{
  "init": "uniform",
  "init_std_down": 0.013,
  "optimizer": "adamw",
  "lr": 0.00275,
  "beta1": 0.9,
  "warmup_steps": 439,
  "decay_fraction": 0.61,
  "decay_shape": "linear",
  "steps": 6127
}
Each number is 200 + 20 x the weight over the matrix's rms, rounded and kept within 0 to 999. Layers, rows and columns count from 0.

# layer 2 MLP up, 576x192, rms 0.118, rows 25-32, columns 96-191
220,204,234,232,201,212,203,153,173,182,220,232,192,232,185,179,213,210,227,180,174,188,188,202,173,205,168,235,191,209,221,171,218,215,179,183,219,198,216,207,196,184,199,204,181,200,215,181,206,205,197,179,220,184,219,199,190,208,178,196,179,211,202,211,216,178,203,186,175,180,178,189,200,214,200,184,214,207,184,203,195,207,223,217,194,211,186,177,190,192,214,226,188,172,221,191
182,217,162,243,208,190,211,186,218,215,211,202,201,171,164,193,186,205,197,229,173,213,212,238,226,246,213,197,201,192,212,188,180,206,179,217,229,197,176,199,211,216,247,201,216,197,183,178,219,227,214,183,224,202,185,230,221,252,164,196,183,190,208,192,196,190,197,239,173,208,186,188,195,212,211,214,204,201,201,188,195,219,187,186,203,214,148,192,178,201,189,205,173,173,200,202
197,214,230,211,227,184,202,228,204,184,221,195,187,195,206,206,251,218,172,192,195,186,188,204,199,207,184,214,203,175,199,208,186,197,206,172,221,209,204,193,177,202,219,181,182,212,200,166,188,204,193,189,183,238,185,249,219,218,171,197,226,200,201,201,168,194,242,230,221,209,205,172,197,206,166,210,218,200,217,206,191,200,205,176,194,173,208,212,236,191,216,199,192,216,188,221
171,177,209,210,229,206,183,155,177,192,229,190,184,175,174,187,223,208,222,180,191,192,169,234,214,187,200,228,189,150,221,205,212,200,202,190,192,208,184,205,165,219,186,210,196,159,198,142,203,220,224,173,196,183,218,226,224,219,185,251,183,171,228,192,193,198,199,237,195,194,196,194,188,195,199,190,215,196,195,197,171,173,213,209,183,213,206,177,195,193,219,180,215,178,197,209
190,205,163,219,230,218,222,195,195,149,183,171,188,210,222,197,166,193,202,227,172,173,202,187,183,196,179,182,193,179,178,198,197,230,208,202,211,172,218,175,206,202,207,221,240,224,160,200,206,234,211,183,199,191,203,182,213,200,172,195,179,189,211,227,188,199,182,158,181,223,222,204,184,189,198,215,197,226,234,191,212,225,208,191,188,217,238,200,193,199,220,210,171,219,189,219
190,212,207,206,203,188,204,187,213,185,203,178,176,182,182,193,167,205,197,197,211,220,206,171,181,203,186,204,205,213,188,183,198,223,224,180,195,208,194,202,177,169,214,201,209,195,230,155,157,197,208,201,185,194,203,239,209,215,203,181,221,202,213,194,214,213,190,179,164,197,216,183,201,227,222,212,238,236,223,189,201,217,193,170,182,183,198,201,201,189,216,168,197,210,200,186
226,186,204,202,200,177,232,179,227,202,219,205,169,224,195,222,196,249,212,196,219,224,223,204,187,231,198,199,210,194,191,189,223,223,167,162,219,213,194,195,206,189,219,214,208,228,202,214,207,183,241,187,194,196,240,206,195,212,208,181,226,171,219,237,197,174,240,223,191,226,182,223,208,189,203,170,187,214,246,170,191,207,221,197,230,214,181,213,225,225,189,198,149,147,192,195
198,203,204,234,220,221,230,188,203,178,196,205,215,197,222,150,201,214,213,187,201,188,182,208,219,195,198,186,178,183,193,190,189,221,167,203,186,207,195,203,188,189,233,196,224,211,157,196,201,234,216,163,184,192,220,232,183,240,177,216,183,187,209,222,193,220,233,177,202,180,170,188,206,210,170,175,193,224,240,198,189,169,227,156,220,220,206,206,199,194,185,192,163,171,213,221
# layer 2 MLP down (transposed), 576x192, rms 0.118, rows 25-31, columns 96-191
205,229,219,195,229,189,216,197,221,209,222,163,217,239,195,185,231,200,214,222,217,186,202,198,179,215,213,210,185,202,224,214,200,231,161,189,159,227,213,193,200,189,198,196,201,227,183,200,189,211,196,227,227,210,187,215,217,201,185,220,205,193,158,210,190,198,196,226,207,215,214,202,207,178,193,174,206,212,195,202,176,179,225,187,186,198,207,189,184,190,182,191,139,225,191,182
194,178,195,195,205,185,201,220,176,209,174,220,221,215,186,211,202,199,167,202,201,221,182,209,209,242,184,202,206,217,215,206,200,192,219,228,209,215,202,219,198,202,185,206,214,191,191,234,173,204,235,170,218,194,206,233,221,190,192,181,184,198,202,217,195,202,197,186,162,201,170,227,227,179,231,207,230,221,217,222,172,180,170,184,203,175,217,211,248,215,200,194,201,228,213,194
233,202,203,202,177,190,195,202,196,224,178,210,226,211,165,202,206,227,214,203,209,203,175,167,209,200,187,195,203,199,214,201,202,193,208,214,194,213,248,219,238,215,194,188,200,222,214,228,173,220,179,202,211,209,203,183,217,195,204,198,183,216,197,178,197,176,178,186,226,209,176,192,202,222,216,216,145,194,180,203,196,198,196,183,203,213,188,189,184,214,186,206,204,158,191,211
217,222,183,173,225,214,195,208,174,238,175,171,222,224,181,195,198,216,183,175,207,173,198,179,164,240,218,211,239,213,184,197,188,206,187,217,210,206,179,193,210,209,200,184,211,202,207,195,171,219,235,180,205,182,233,187,216,201,191,192,164,187,207,199,189,183,199,169,202,240,172,204,198,175,215,181,165,193,202,203,208,184,171,202,213,251,211,178,233,221,226,236,176,208,177,177
163,222,198,211,202,260,233,205,212,199,169,190,205,192,189,225,225,186,217,219,194,223,201,196,202,193,219,166,173,191,180,187,224,186,215,202,201,190,206,182,245,217,219,228,216,202,152,177,193,234,202,212,190,230,232,223,204,212,204,178,206,191,180,233,180,236,195,157,188,175,201,204,197,200,171,194,211,199,201,202,191,220,202,188,205,212,207,194,181,208,214,188,198,199,224,203
250,199,218,184,203,184,204,226,189,246,190,197,218,202,181,185,241,235,210,157,215,190,193,207,166,237,215,214,229,187,224,189,206,181,164,205,210,212,193,225,211,209,214,217,189,206,156,222,192,226,187,195,200,197,212,170,214,214,216,208,224,231,193,171,196,203,205,202,217,213,200,211,161,187,186,180,182,175,193,187,181,183,214,217,220,215,204,209,241,209,215,225,189,192,191,192
233,205,163,211,189,221,216,213,231,195,223,156,215,228,219,202,203,162,213,188,199,221,217,177,176,215,163,217,221,183,213,176,192,207,182,191,221,199,156,172,205,197,218,187,231,193,175,232,190,177,213,191,209,200,177,188,201,208,191,200,204,198,212,245,209,184,224,184,210,188,245,252,211,182,189,234,191,185,208,154,188,187,175,228,245,198,197,248,231,218,215,207,178,203,187,203